Weights of a small transformer language model.
Size: 15 layers, width 64, 1 head of 64, MLP 192 SwiGLU, vocabulary 7229, 1.73M parameters.
Architecture: RMSNorm before each block, rotary positions.
Each number is 128 + 24 x the weight over its row's rms, rounded and kept within 0 to 255. Layers, rows and columns count from 0. Numbers have three digits each. The size before them is the row's rms in percent of the matrix's.

# q: layer 12 attention query, 64x64, rms 0.173, rows 0-63, columns 0-63
# k: layer 12 attention key, 64x64, rms 0.167, rows 0-63, columns 0-63
# v: layer 12 attention value, 64x64, rms 0.292, rows 0-35, columns 0-63
# o: layer 12 attention output (transposed), 64x64, rms 0.333, rows 0-35, columns 0-63
q0 023:129155127198116123136132156140116149137175120053141122120146093145102113117107179100120129145111114108127128115153116150102102159132132137147102123106131109109151148090128067107106128129114131
k0 019:163140122089099156114126124136124053092101122145138118097111170117181136126128084105086106129124116109126128137154133084147140118137099112138142155119104138160129117121103168154149137107093124
q1 022:156126152128155104088117138131106089139129084130133061125142112152151155097130125085142154150126125113092135110153165121146161123115125119117146130147172163175126117167116119120139120111165169
k1 031:099145115134096168181151114100123151145116147158142159120112145103102141161108144145155111095158110104174092136110097145143090104130145120170098126109116099100130146092166147123115112105111132
q2 024:149115146190162116125122149122125114122109110102109101116142088128178106107158122104138137136109150136081104130125193121134140162138125132123142132117183106170098129148076113121152127111148132
k2 034:120162104119069142147159114108116142122157168164124164109128147113133141139102139128140103094166102112175115136105097104113143114129135086176107142118084125103169149113164128109122148111122143
q3 029:117130115177155115135108129124138148102130122069125125135162084127160084105153151101139158174121166134146126106163170160122124121144128147078099141118124140094123139119116106096122172144123108
k3 035:134154131122056138139165130124139120125152162150125140116120137119112156142123131143163075093164097102170106143126070113113122115123141090171138147119112123126157117108178136114122122089123140
q4 022:126154134152157123086145115133126149107097111112169116121158084114158082112170154113142119186167173117112148116119162118150115160132127140139144105130144135154128152130121065116129151105140139
k4 026:140161108165104132170134133100144133140153169118117161157124145118124141138110131139136108111142100117182117134134087124098111102136146111144107197084139115068113120134137147082134113114100120
q5 023:180171102144137114093112113147128122092158106107129108106136113127145117117192130139133091168151130099104141138172176110131159132127142152101102087132135141156111145133143093105129128121164148
k5 024:121136108153087157159125122119172153120128117111150180167130140102127121098107149142138130102138149170145168118095115136145126124123119107174102175123126118094097127130083113068127130126093124
q6 031:090124094160117125144115141111153133122146119058163145163171112111131105119120152123132139143118139139156125090123138143117119140136147175116099111123145128062152144107142085110094141161103099
k6 029:113155147153064147112137105108135129128124159160133142141107132136097154143115138126145070092151104089152126152134103106114128083116145120171121144112084115111140129131146151082122110075109118
q7 031:154115148098118145136144123138104143143110137207103106095090145131129166154097124127143120082116122113106140155109096141116119114114092076148143140132131119161134105140119172133160126083151152
k7 026:131090114128183096101136144146132110113131119112126123129129116116147121133155090114098175184095134174115111143144157133145110147159137152080154114156151127133088130118118146187134109161140142
q8 025:160118098124101106093105115116152112130149123117122124150150122118117095117176150156133100147132126116093124138166145113101132130133137170086077108129134114194124149126121056107138151132144110
k8 033:096127145125166132158112153129139131144118081120139167173126134138147138109113156105129159143085169172117162085108129128134150133126137120143110103159123150094098145140100120124128157187094096
q9 030:069122113154143133148123126135168130141142144107141142149160131133142119108126125126114137164128135159177103070116120146113138123159148121140115155119143129055161106088110110140098128179099118
k9 031:146154128139087136118118100127111121126131145129124149116128124145122146138104173150136052100166132069138116138129116118126134087112133115150099153088114119131151115103146130071135133062134143
q10 028:089093143171080114141152122146130109132158125081128168173145121131141114097126133105125147122098157162169102063123159122137128149143140155147127143128123119096150151096145148125123131154163110
k10 035:120162160151097139156107117117154140109089158145154154145108108104113141141119172124140088120162123106147139114124088113136128076117141119161122142093099123113131121121124102070099147089079124
q11 034:090123110173104110131132133163148098120134160106134170202142102127123124087144126102113098141115136159120133072108133125128127180114125142149127166114140121113152135093135107122113170134136096
k11 042:126150155137083146161142097094129136112125138142145139142156107123104141150103153162128076114133091081139103121153120117136145082114115121172118148092105114117136121104166128067124135084122146
q12 031:214155110095161111098099113139116156159120116120131098104117131101101116135141121130134096132162100142096151182125092159148124129128122128128118083115135093126110120143103087155139132111122143
k12 038:103117093108172112136142155118126149160144116146116107094134151129140107108134097116127204111100132148102100147121127140115134153146104129074135103158118120136119135121121157193145111174157124
q13 028:082159125112133168132115102101104119089148103145137123139140121155111134126124122167148093169114125084123092214141129136153133141118109104141145123109143124142091103128119142110133160082110136
k13 031:133154082149127127118120144121144114129115136148162107109110159131112110122137090122163159124142145163127158222123096155134116175117121139106146122172101131141153124138119145157140105081125131
q14 035:102086153141105089141156127159161115133124143106118164143138143124126136112147149088121195100109132146149133055131152116113130108141146138113124182137089138089153142148139119143120104140136105
k14 042:096137145176089154135110111115132114153139128124151134141150108134144135169113150121122077110156133111158138062129114127126142086137169129153112147105106134101085121123158091074124143123107155
q15 041:112125129169117122095123120175140128065119164125132156169125076137094160126141130151148106171133120131131141132138142084155141179121157136129152158122144141124154126143137124133134149083080112
k15 044:111152125141091143154113100134142112123132123132148142149164121104101117085140170151134113134098138138121163164158134129153129101098107116155107171116077115135149116127152100081097157065134137
q16 040:157159125128158087118114169136143091104133118090148136149151114095135104098156138158124090167149130154108164071117116121125134171115139167146144120127148142147101134097109077150128133152134109
k16 051:090112134124120121132137122134130145132151131115131123109140089128117125150107167119103105129117149112099096040135138104138133040142167133140136144095130102110089114111151126099128135157144113
q17 053:110113135149122142124143099169128148125110162147137121187103084138103122155131100109094090166107135104098155158155121111170152133091117108122155143103137125123192132129143141120134144083121122
k17 061:104123139121145101153160099146152148127143123144133109124142112111093102118132106123131143142128087142109101164172156085147124180108097126144164136148122104133141089123165116134131084064163130
q18 060:117118106131120144120121146120095157133136133149121104090110128169150160181134139118143135106102110093163081138151158144130103084120122076115105131120120104098164091159153136089106111098105147
k18 061:182132121106172130112106123118115124098136145125109146089106134144146144137123129120131110148145137093096150216112122157125126160086124126065138100132150145155135143136112171143142140126120110
q19 064:135129173113129112167111088101109139092140147149139133154146165138136105119145154121115182138096119091119116178162109160151149114125131126110088138131081125090156102159102150115140115162122118
k19 071:150146114104151130135119120112120117159164110108105165147103179114158121090130114123118155127126120160143161167102125124108137184133070150083125101160140144143175152129109145155136104136109121
q20 112:114124143140098113154159141166154133158128131127109158169134114126141132114130158103099127119100134157160144043105144133132136092152130117106099169107089128077154128132142130144147145153138092
k20 095:091149111143138134085084116130137130120133138126131113108151096133126152162118151117121088123121152100111119057153138128115134054119142141145138166076129122121084128119134098091143141142147137
q21 111:126136103165112170151149134068087123131110118126139160095119165171114185111125153133143178137123140107135134103149156132105129141142122125122134141153070138116146122173157118110115098112133144
k21 115:152122109149127141088081139106096081129113135124128168117112157139139130150137171135111150094139163148147183115080125186112129103130145147133117132125119119138117149168082130123120167139106108
q22 106:133153124111121106120090166099126134102111112149139079118140137107175112094154114157168187085122129114112154158116133119108116125128099162150125093132144140156079138113104119108133113159096151
k22 122:157117136134114129090054144103071066130072129135132151099118145149151137149119125121122143090140149122166150103083109162119135154145106125123105113122152136152120124143113131124119139145102148
q23 165:112128148107113180129128078094148147137098127109099163102146147119170151117107159164162166148180122159142109119130144144100113133111151165115149133138113176138128118132120168149112153121141103
k23 141:159109103138158154108123117121139098088162134100139152088118139140142142173133184123110131119105156137139166138091137192119133102101145157130134134127161122139129145149110149114121169146096084
q24 139:110121124138126126160132154114124143130151069085097166131143125126109119112141114099110102093149131182148099107127161140148139120190133132134088125094103121114119108112127132096149086163133085
k24 145:116141161161091151095137124149097141117132125092139128096131095101139122149110128121117089160100130099160107081100115124128125151159147126130114113131130166145098071115106177121108085126088140
q25 182:135152146137098128137103137176153105126123143149159105149160119086136119073114120115136116114116121180160121118109137180082100100161100120082114118106088115136123131121110128166165147132122121
k25 173:120136109119117128027140101116104148139124113156138121136156110108121093112114153141123139122121104151122135107129127135093156097127084101120132188094117146133153140138117148128154080151103120
q26 165:114096083100119136120147123135112121142167108126116127116130127133172075129156124137140108116170140113098130068159108152157068124116153101158115137125154110187103113109132127125104125132160115
k26 172:143121127130113129109161139149116120114098134118131082075127089165135129138116098132164103098134099096126123122124147173132128143118188123143104121115155120124051126116148096112104145123171108
q27 149:117101110116121169120125082120100138114148173125082089146174155124090112147116139136092118128126132168167141158169121107085107175148111165133104102141141118128101103124137130108126138147147120
k27 155:129138114125122149113103105145104147086143115120110137124096143123147125136135165096117169160144110163179135116133116136097121181137104142106078144153139145128155143077123095126132092101173165
q28 181:121112152143167141092137117129118133092102099121156161130095104123134166122144087110168136127155158157106116153140117144119111135134131112107177098076107101122144072131132108084112103097114113
k28 178:135107188118113155137147119127098181144096142095127155144154109112117084102140126122115151127096135128099141160101115148122137110134128114132131100191105106146150093149134091125103105123121073
q29 173:145132117173116140135091127145149075151157091123112121155122101128149080129165093147160140108156164150137113133139117140112132140115109148106064158131161118114114096145101130123119088111137089
k29 170:133143132141128107093107123098153135135118141097115077103079107125117103088134105124125147092107137095144122132142126163118127161124145139125130178149120098104160127109112185138117077126155076
q30 170:097144122130110189117164132138125105143117130178125101147074134143143134124125095076129162140097135148114182112115125103113112120154143128179102147090101124126099134132109101162104142134121115
k30 156:131181110130146145097123102120064160162105138174147116183118124168134135104115110109129136131152134145150129106125122132109118094147155125151129129136160151124093147126105074108095157134109097
q31 187:202115112063143174161121106131128149160142119139154142095128058117137146134102110086106117120119137115133122122158140104095103123111131154103091126120105137099132131154104122117127126140117131
k31 187:137124120108174174118123108105077139136191137126122153134156093131142134103127088092165087144119143108120151119080155133109142153106137155115123151122142147122117143106176131151170121152137133
q32 022:152162181093124111081133149140100137121122142127121110147126107152126131121166140117128139166124146129044158121149116159147136159092156143116148108131123153170149110138120134120167124138172138
k32 027:123143085146058118181154114084142125134144155135146164125130123091122113141094154134139086094156122117185136142113097138113128098140117107167109156107124118119130143126136130112123134127078130
q33 027:135125167038114136124167103141117125127143140179131128139099149120118134147139100159093101103118117121128142157114116123167151123115139095146135124129090140152094137150137165158153123105169152
k33 025:146142105177151131157123105113159181134136149156110163142173140109147121127148100132141177130125133137119120111140101128118091144142095159166091094129184125102150133131085119114114120167146128
q34 027:155096144060142124133127131144107112125120130202141116093123167138101147140120104144094125126136093108099142148137128107142164117095117107166161127148087109172115129140140153121161119130149145
k34 022:123141116182159116117138153103129155132129117122140168147141082097158126113126171084114178145138164172134144114118155125130101161171115158106102155134166133098122133113109112118116145167142124
q35 025:177126157109156110098113102153125109110121105185136103084123114124142123105160110127114116129125116119076123148116139117133132154113128120157153097134163110190109129159119138137177107106151170
k35 024:115160100165078121146130161115149134132131149134124205181127135127115148121089129139117130123152114149147158125143099117146117151149126126126115186117136127086110137128133121092101127159079102
q36 030:177125137112132113120150091164114112137102161193106120095077146129128139142135120133120103119144115128097159157142116099145120148117130117153149134122125110195112101163104155133167106105150152
k36 029:105118129138162118127117146110153128123135064072144159168143112115138105106099139131099177160095176158102153100130139128133135145119121151114089128146130127096105142140097099128118132180143130
q37 031:165121145095126111129137118156118146114114121198102102081090131117115157124127104128120097103125110118088149161143107108138143151114110138145174106132123115185114118145104157135167093102130153
k37 030:109113112135164137130120152107132145150118085096143127149135138128140121094133142130106187158085167171101155099134158147126111158126125144091117109155143127110121139148098096150123153196137102
q38 023:200140115126138110086131148128126127119109136148142093086152120110107115130174106111148143147176124124119172146131130116142111160111136149122149078129143134181077132146115096155146138108128144
k38 025:118135129152125129152138146125136137156136112114154169199117146125133124110131161150118155139108142167124166088130131150131119127141108155131104131164138097084100174139069098122110135180136107
q39 030:072068133118117146177101138105156109143158125127133151160142148144150120120095102123123134086081110148139107097125136156118116102136112122096122162156131135085159102105159154113125140155124104
k39 029:147149150127123130094141100140118134102124157148111078084119107130107150143143111124155078156163105069142096171142103105145108105118130106140143120120122141141139115119131174151115114062111135
q40 025:159137142082144140125128137111106162149108127186139106089107136119122156129123097135139121112146111109104153211130070123141141117113116116145163090114127122152077129145118153133135133103119147
k40 039:126088103116186128099132124135133129132140129124113112138134134140157123099141104106116186129103143177119137113125177142108121180151104136085122124160151129134143123132126109184143109179171124
q41 039:127159106161138105103124117129153110105100138080167133151142098103116122094167152130123150186151144164125162125117130108125138138127142162115125116105120124104094168115124056140104135162116111
k41 033:117109131106084097166120178133120090148153106114103166133139147130127124130127176136122073090097143093138114078143115130118152124122137154148080151128129132125114123129143095081153143143160135
q42 033:178128115133100108126120133129142093125161124092137151131153117124117086106155168134127110153125126096108149116176165109105139152097120173137125104132090122175133182114115095099147142154156122
k42 032:101147115132150122122130136114167115133093091117124142179115135146131121105136142134110167132114174179107151077116120123135153138158148133134134104144134127132118137131085071140119144193116079
q43 039:110162132146121104126138153105148110112127121086143146143151114114136115110143175144104164168136182120118160101146143112121138158110146174107108156118090148137110172114120069119119148165150110
k43 034:136098138143109137156149130150166141144100162151157139138153130112096116103145140141135120090097099155095128066137134102118132102115112125200140132089097102111149122129138085112122148132140088
q44 028:102123144108113139147121137119094116123088136183143138149098142151138124139108099135123133090128130115090139209109070138140141127123100127114131150123131118165100112113159147109144163075141114
k44 033:154126093152138138100131129156136175143119132119140108112128130110146107120141067138167127144163128139122155205142126126142117189130097108114150099151147143117161150123117160172119115101109130
q45 044:106104138160106175101122123161127151128165131128105113116118116135160156136107128105151098138106110107184090100110167092125099109144134099158124141141170144103179136137121174124117120147097142
k45 046:088160110139086155124105112124138140129147124139145123124151086127142150156109152154133075153145138082156119140151105144150152071131141148114081155127118116102116133100155117078106145098105142
q46 039:134144125134150076133123133127156088122125135094136149155164113117114114103158159139099128172138164150116157078146131149123147156125148166115120141105099145119106124115119046135120138138150092
k46 038:107124137128113128160137125131137140140130114114126129134141110125104130133119167118102108099098137116110097029124148114129129046134161119152122132104123108122096119115152107106134134173172114
q47 034:129095137151119123103158100130125169147120162096086106122092106145103164165105114127110146165141142137170092069126149149117128130169129127092092157093115148105108114140157131139111129116136144
k47 034:125163116136111189104110111148119157120134144141135125100123119122158157142106171147143101150132128105150153090096083122126116092158155154132121140135111098122138125097086139096080127136074157
q48 052:168156103112154139108099143095103146107124115141138107102116117127109128146108104157146093135166107113094111212126114125136148167124113129129141074128171117159089122134117141121145134109100150
k48 066:175112130080137101146148139123111122139109119136121138116098165137130119095128100137148163119134105128120123206111122138126117195110085110112133086144151140144169146135120158171140118113126114
q49 050:165150159140104130071117127149157131136141171115125098101092117102183126140151116140157100173126129084105137111130118129154102143094121138121111152086128137139094165090106112158116135114127145
k49 047:158127123103119117144154080133164151107113099173138163180143121111146109083118168158124127173143085133124167170127123120136145141123093095142099132120144146130137147114131117093111160120106108
q50 062:128120159123154125094101096142136100112106132127136106117115153110119145164136120148161164110133128161122104162127108126090108131077117131122194135171168136149138104133130146164089119079150152
k50 055:176093123106131131163167147117148138132100128118118121132123146139138124102143090138147150121139107142102153161125141113135135190125112094132115104140153092151171143158144066160110158080122109
q51 071:064076112153130138128169112165101135107131127091144126146145133156139136123141129104130144128121120116158144068127144108138097082162192115164118155148149128117158136126141109096114117134134131
k51 089:096136167167082132121103120123123092100130147146144150188135097140124136146142142117115120167123162129174116109134141118143120124141161145116063156120103187124112109124127137101104147161120138
q52 056:163111147148143113130125117106087139076110152109173120154085149135108145128143133165126128192136106120110119193124099107128160158132118151105151128100145114120142067128134130128126114136112112
k52 112:100144150150117121090114127129141158126145145137137106129131092111105129172119158122116100158116152122103102081159122102127129049123145115120165164106106128127083094135128176102147115138104120
q53 089:152099128146156111133146122162125126141157124117139135153106095142068121146122104103071079183092152122116108123162105124176151147130123102115149131104135096105164127127147090118119114119145142
k53 114:098142110159121129127110158117099139156158150109114140133125134124119133146128155126111088128150160118093141118124136120108112091146188176101132106139041108109132109153116136125149117137157174
q54 128:130139147118125123107113114178156135127138136125131077166111098095147090153145105117110086167118123106084144181124103095152136110083132147144135134088149128131129149105107136175119157108131106
k54 128:141152124101131109159147110116162127134107109153123089171126124135126120050126084130159142145123113105135104169159136108145135157119096095140122114125195157135150146114120148132115127115120081
q55 108:104115176099123117107121103158164147123111163109100122154148117076151104138100120134143112130183104189137128140118107114116119130111157152121159119128172144137108133099127168161133170127139103
k55 154:158104121108145164135172100143177153074137115099143129093133117132127143160137145129136173131106109163147146130117123165135135115100092108153138167125191127136142157108130132131118150136105083
q56 163:137174144134151152104108121130155082147126156173094126118126123132113140172112125113142125132107133122119115118157105159119139141058110078092141135161126110086129131154126129147099153080139159
k56 131:101166130132180122144085127130158146130143126151121125116124134123111146157146122121107139086128116124103113139151128145121119115096124151131173179131079080096114144127124117130160107165203123
q57 152:108110122107151087110104137156148144134132118085125087147163103120138109135116093124104130101107126142164119098117148142115107106110131178114157069169141143158167147116120094104122168133137160
k57 157:073109088087129158098107121134137089119099105096131095090177126129143138121103107130117119111097124113118110113142153121117158092133096137128126126072152117134174127096132083133117135134149161
q58 186:155127152133151123121108086145098120111160157151196098123155162123150136119159117144130156167132112082107116130172094160145128133151160133105113130144135136161168133166119130129158097126108149
k58 166:150085121130089101097150140092124098091082161160138108154134096146116114133145132136140124133137168122108127158144139146141113109129165134106091122105123165128179118138148173148151143163147167
q59 176:143140098125120127131127128132126109176121153092167153111114131155119109146171131151117139189143118135131079127102164114124145100150129120124121149116124156142124131104173120209082120126124102
k59 175:120124097148157098105182115131123109151179163147154122115109138126134121115146138155125120102097132166141077124151142121132123111136148161112139059113109130120117174144153152148106121108093088
q60 178:131095119199136162121147112148138139161118087114096142123130111133132135097126125158121121137151123144112143119117081125166146110161135167091126124148188121094147168134118101147131128177138152
k60 183:127154077155144182140132133094195141106115104125139073143136106113130137157136125135127119150140103149132149112101121123127144139151194129091137120143139092129156093128117149142097122134100158
q61 195:136099130116132098146121106125121170124108166098141129153139151097136128146157124141160171060105159130136130106086122069125167121149160152139101156110150140078123137126114106134152117110136115
k61 187:122089131131117136132072103098162174130114159128122121109076122120121124122132114109135136156140203118128090087136127129137118121129119113176116089127172122136145127135150119143175141120083118
q62 181:115179139077155154106105123118139108106136128146108158138158157113120094160149134108139126120098145151119135125157113144178144175166170082104113089127123141102121134095110141147096126150127108
k62 171:077153150141138136136107086141136146119095125192153149127107077124127131181137146131141144114105106134154101128128101145145131155111134136150113087124134178125098120122143126141130111199143132
q63 188:183146133163139152118073116127133116120101139121124106078174118153084114155125127139131101119129127155103142139178131111163115136137129157146159133106128149154116103134138130139187128079125099
k63 170:160132073149123117160145117134151148138130109118121144103100134104112075114114137125133121119101134143117176154147105141108115110135131127149157089132116201125139108116121100138185093096166139
v0 101:108157154120115128154140070097108071108168133093117142130142101132104123138124107146149156115153172161080137113143107125131121117133110141124139128124174135167132141187121138114095111118168134
o0 105:208126117153139141151174117151141117120151131107135104124167104098123104146128095115116106084100132132182125131140129127118165134129139090112117133116190118077121135105133102142137146112141129
v1 092:160106123134107134125102150098137189143141134132184139126089130130122121133164127148127130149117066112142152124115122118149150124070122129111128150112103143170135095125085110168079125124157140
o1 092:108133113105102102143127119151069118119132192135139124160129146109161105136127134126139132134118147095119085179134160118136115111141085098151169139148147187144117118157145131080129147106118125
v2 104:173127128124115110109110130134135152142149121123134092156133177116118131133119138131204116127120164169129127127062142100175113139103117154132119116098114130134129092151124113123082082153155135
o2 109:103129123152080143152177079129137145133138134131127109137132124122128101165109162132149149122139149135153105112132118151142067113126094092107130169157141186123143115154118151142125179156126160
v3 103:138130130131066120141120140136143166109166145128144129164116077152138104131122112080117146164128130108144133132119124184120174132146109136128177117108123102130128190136082134138134134107153156
o3 099:139090119140126094089155122140130070123104117088137157104160204112096129099133142119111120122130136141120105138154165104149125100131117116131145089092162149147145129102150122110124112126098167
v4 093:120126130090129090108115092125153149104120147100120150133140108145123136164137127108117124088125072092105130119109120092095052128122149089130147145134108173124155139114076149136120159116125132
o4 091:108149119123182194149138107133092125155154133100136108090148134140180143111117076116137150110099133118135109121127145125120137147144114181147162096111117146153126150101155125153108111099158116
v5 105:155121149129113165139112159086139121116154090133130127115138170096117110105113117117077102138105077162138093128137164147167075111094159113157104147132123154106129136111138089136120131149103133
o5 102:117145112112124117121147169150066175095116145163184126120118133136151125130178174117138171138136163078099154102114129152133119128160095119106108129137088111120126112147151143140115121140127132
v6 101:141108108124125153124108115127115153150105135094096129165161125199148112146187131147083104138151108100146142123128140133160108143136111144122172131105146167116123140186114131131132087120142099
o6 100:104100144117125104154129139156155119124205146093143110138166141116086143147121131102161139100133127097100062104130143097121129161127171126132114097184133134151123146119142112148120128120116128
v7 110:107118105112145131119152180110122128108163070140114151129107150171121112116148127114125146132128144120101084122133127155099226110112147113161127115132135151154128083116152140121112115135122130
o7 105:136106164127118126149122141142112121160079159172106148160135153091145173147139107130110130136121155146146120128116147118154126135126113137128080062149146079106101112170121160118131174134140123
v8 098:148128113136150107098132152109120195124106126148115109087102087154142111117121140129118101166116136133164190121138125106153149124118085128114124093156082136156140148110170138111124176135125117
o8 103:064149116138131100157112132161135085094134127130091171126121152145163143133142164152130108129118065142133130159090128139110120103110139127127115156157137122152122157146136113085088110099134159
v9 094:161156131140133125112119168114123125122141128130099103141116111119129123132130112137118153164094124146165128129062119143149118126093140086188133098081092137108160140146196128109106124121161125
o9 106:066129145126124086133151100143114152099115129137160151122173123134105123161110136114125162124112110135137106142118138133112105083129062132125123117136117118109118082132113154143112114115116211
v10 099:130108111128104114112119109105139171147131146119116138151148151146122158130126160118094131116140095071110187127164167164138142116112140099168139111148143129131119132095113153190110076117125147
o10 099:097098161147182125126125175127110123118143143098154109116104153092126142131153132111104121169106146095159094096111165114140121162110137162122160107133119176134090132125149111095139169130145111
v11 102:092112135140172133107127180130134142064166163144114115154104162171130083122086105093120123120109090112114131134129098130132156110125137152147100125150125145132122095131080138138156158114118125
o11 097:132126094145119134118086160116120146182073089170111148100128119117136165141137127147112127118124131118144116130149155141130130108140104117147098081151111162144102161127184179108115121101112103
v12 089:120134187135118145138139082136107111127101137145140149091098123116159109135079098149117127148151120166085129116129142137140093097140139149142123129120134096141187142075126179114138151148152121
o12 092:131142061086121125131139124169102134128132136157104111108127088143113137121162136129104136163077112160173133100128115120099164156107117128112151156073160098119143141112144120157117113118103143
v13 095:143137057091136121126088127144129131128130113102152133161099127105153124138169178120130121137099120104104104130109156160149132115188128116144137161174147135161091153144133122129113093130130163
o13 104:122066199124143129146171174155144111166143147142128143123113150145160091104118139123140138118167148125142096130153130141133112128130159132121112086088113130141124120111102119136122162146093086
v14 099:145138147102071154152077136159120097144140149137165117138126146070112142164167121122127094101149126157113146137114134094095090116138139124146143107101149120139123135100096163133099107133165105
o14 101:111072116144108131115144083123122140126151122136171084125153064134154092085107100127150138164106196130115123125121125117134103148116117120101140134089161142127130139124135116133161134118087132
v15 098:139108143096151157112122117076122106122119106122131102143124121101184152109118155104053144152144135139137149137127093122170116122150125127153122117111117143100098123138196130127116125099172113
o15 097:093122138134123086134130128157096152115146111101157128130119128137108083138126097138116111121127115163125104143105143171148132136152178117103116122143079123095049136124101149143110088115085133
v16 094:130115121151111116147093100115071123086144180138092119105153117094149129131081107154092157152119095130123158134136123115153145136136165085156149125127123117076130163154112132145108117129145102
o16 088:141144112118171116149140142130150152092139087144172124094095108140103126135143119104135139123107082125122102112162162101140126097146108192101136142130138139095087141094151110096141125121089159
v17 104:131114133151139119062136129151166166175131109141096125139138155191133127112125147129137146127117148115078105128090111152165121134133114144121119118141132142103134122057145139091128108114100159
o17 106:054152144115119153120130134135172120150063140126105113095115171119091138174106141143092121132129123125155133133120111123132136165114133118105137102157098128143158126120133138153085175151140108
v18 104:137103124133134114141148098088122129157110169097135138150118164162137119149084159083135108156120057108131083132156098139132154151137150130139137164106129092165134094144105123151146125145125125
o18 105:175148125085123164113115173159121148126143136103110120144111117081117169140131151142136126145114149145132129132176183148130126112120153148156146092121104190148136127173116126147130122119090149
v19 098:095158152144164118118143097121134116123130177085134101142131126125114128127089146118141144126112111113117141124066114152164066134159119156155109134139116093149147129122161107175182143128145140
o19 097:143135129126133118134118141122170159126135113102112135104152091113121087152131143143072145133122088136162122077143132160116141101134099103143147130077096178150156124106121140184094101115140121
v20 097:112129148137113084131101121084108117151118147164082120107151141092163130126177178106145091148091085151109161130117140139117134139151146130132135126103141119104130117093154141140131179092144107
o20 099:105137142146116136119123163172161148071114110130129095150076095128146138141093101141131137148132155177115086112114107132150152121114106144128154125098105105155124141087142095115130099129119181
v21 099:123144166080151143102145184089178143123103101128147198109094131142120118157114128116129079113159131115120118126139123097102147100140134183117119127104140129135141139125122131156111092114140123
o21 099:146080119144109116144124098156094148147104173127102091138146136100147177110158068105131122133111137108149166136120124156149085174120165097165146138126118107156116151133117145118117110128114126
v22 084:127120066128145110115113148110110153079095103120153146110086146089117140141148138134127124152156107106141124143104185098124155122141133111150163108100128103136135127180098104104154105157127094
o22 087:135108174150115129151132114133102127152207125159121153145129118164119142149171124095124161161120123126092110144185113124161086111105132147146095136119128117157118136147100142086129147110122143
v23 098:114156133124062108126175116089141112116130113143131133109140131176089117128148094106130115143134145076199109127116116114097090124117106113127178090150124132146156129111106124120137138148121122
o23 097:151108125137148130136088089117115085113164128087115155103145122104140175119120147103103152110118117134084157190110147120122138131120093118117122119110130120143143140183156112145106139145177164
v24 104:094160122106151123125109150165096135107163152143103114120117124123132100151138145201141135132116137128053156130114153126116120118149136119138079122144129112133121122086073108169148127129098132
o24 103:133133162125108158134101138125167140144076105181127107114134115121178131102134127125103138147147105086165084098151099092131132140111095146128097151089148141135106143072125137128125138123123093
v25 090:128132152142137134126132084133151126111113110132196164117148163143111104087144096124187106124102125110154128129132112114168089094116100126118143157173149153137121121131142150101111163105142167
o25 087:139115098156164101121126144126109083156138144163121132131085125138128117132107132122134148093130145148129156210131106171104155146147118088114160147143119150121154122150168118146094122108140085
v26 093:139094122148109131152119124108083140137152117125083108110136133143159145123141119130105138152129131101116122121132080096122101113137167120124161116120114117161140165047084156109151145163132082
o26 092:116150098108127179124069105169161112115137130128144133116133116124162119145148151147115129123062106166094110106132184104100134154127102151094130096125136100124130147124121101123129139159092144
v27 095:147134114147146151150102119134100106068093147100119126117109110128108133095141101134148134096147130122100139117126144127185191113102113130103174141127087164130130156110179118131112089129116144
o27 091:143121146144140110185162134141157133129147137109152154125100144127103115126154131152156149129099116136138131108136135098123115136128103105157148146170155073093146094129134151084084147096125064
v28 106:135167137134146179126149122143086125123101108135143144105118160099127127118174134181145150133164108068137143129134163122147117108148122130154126149124101122091152102062119124161146157116123126
o28 104:107117156129128110130078122099115122146125168140143129133101072122114139126164127111113176169096126132112075138129105111125166140133128136141114197106114114130136097120125131134105089160118080
v29 097:136139091133126093123118094146140121145133148097122136144130146088136145130073071147115168152138117121113138125103066163124130129097151133171073126137071130123138139140152157123103139131121143
o29 099:102173126062180131085150099133130149131102118152144129112117116131094091138146126120141126116107107141184139147115164139097107081115103136128131100115141163114088115129123140132124120166155105
v30 099:137167154101120080090116118120142156113136121110142145104118131152099151125070140081112057092128121139141147128135112093130124138174145126123129107133145109137153147160144132183111128143152116
o30 102:147095111165145132194135096139128142091131101105110093107134136111159151120144112108118119137109108133165164117112116168144092108143177157130154104102118162154172157161146123136139115124111142
v31 102:139107135148138142112140128121107086148105131134094137113130187115071168125139128099144160104149117112104126125115106128140193150170118168107129109099133173086132124105134123113123142098136094
o31 103:103142144139125147127140111126190164137123142093147138136095060094099141155129078124111120150114149157121125131138112120169136121139152104136125124171113086120178150129139150100134115170129112
v32 098:186144164097109201107123137120167157140151102130114136126129150158116087131161100149086104131120117137152132134140131139162079118143122176133113108088136093102121120128130128136122133119123156
o32 099:085146123143091079115120121145123111128101139124183088148160148112109153095140147081121159107115159095114138119103109138123136130125162075135117139135100156148124126128143143173112128156079135
v33 092:091115132144116160144147136149097121125101147177126098125137183108125100118145137157143102165095141109184149141139159138107115114081136131099143117121169087130103089111129123153162105148118122
o33 102:143107119127109080113066141088132142122145094170138126179092112139134166119102186119136119157149139121077121137139133112116139156106086094139133175134121143119117131136127131133142152126147156
v34 082:138124122150106144128141126106110123149140135070143108116065122147094126126076121109080150142155108130116093137107134126131137123128126091107144110111134129163146169103129082120130099198116146
o34 085:145148135082128150155141118134116147100149128114144174114197140107123140143158183143108114160105112092117155131162139116151111133139136112110144104092146122118165120173108149111087161131106129
v35 110:129148114128101119145116069129142094156125152097104113138137104156143107139181128091099131121138070139093118126120115135110120161135099150120127136117121139099128079174148119119149192107115118
o35 110:135185166087108140121149135127150119101153113081125107140151102123094128116094098154154137101133163141126111113115117128135193100133143134139102081116121128175124125114171121143111098105139110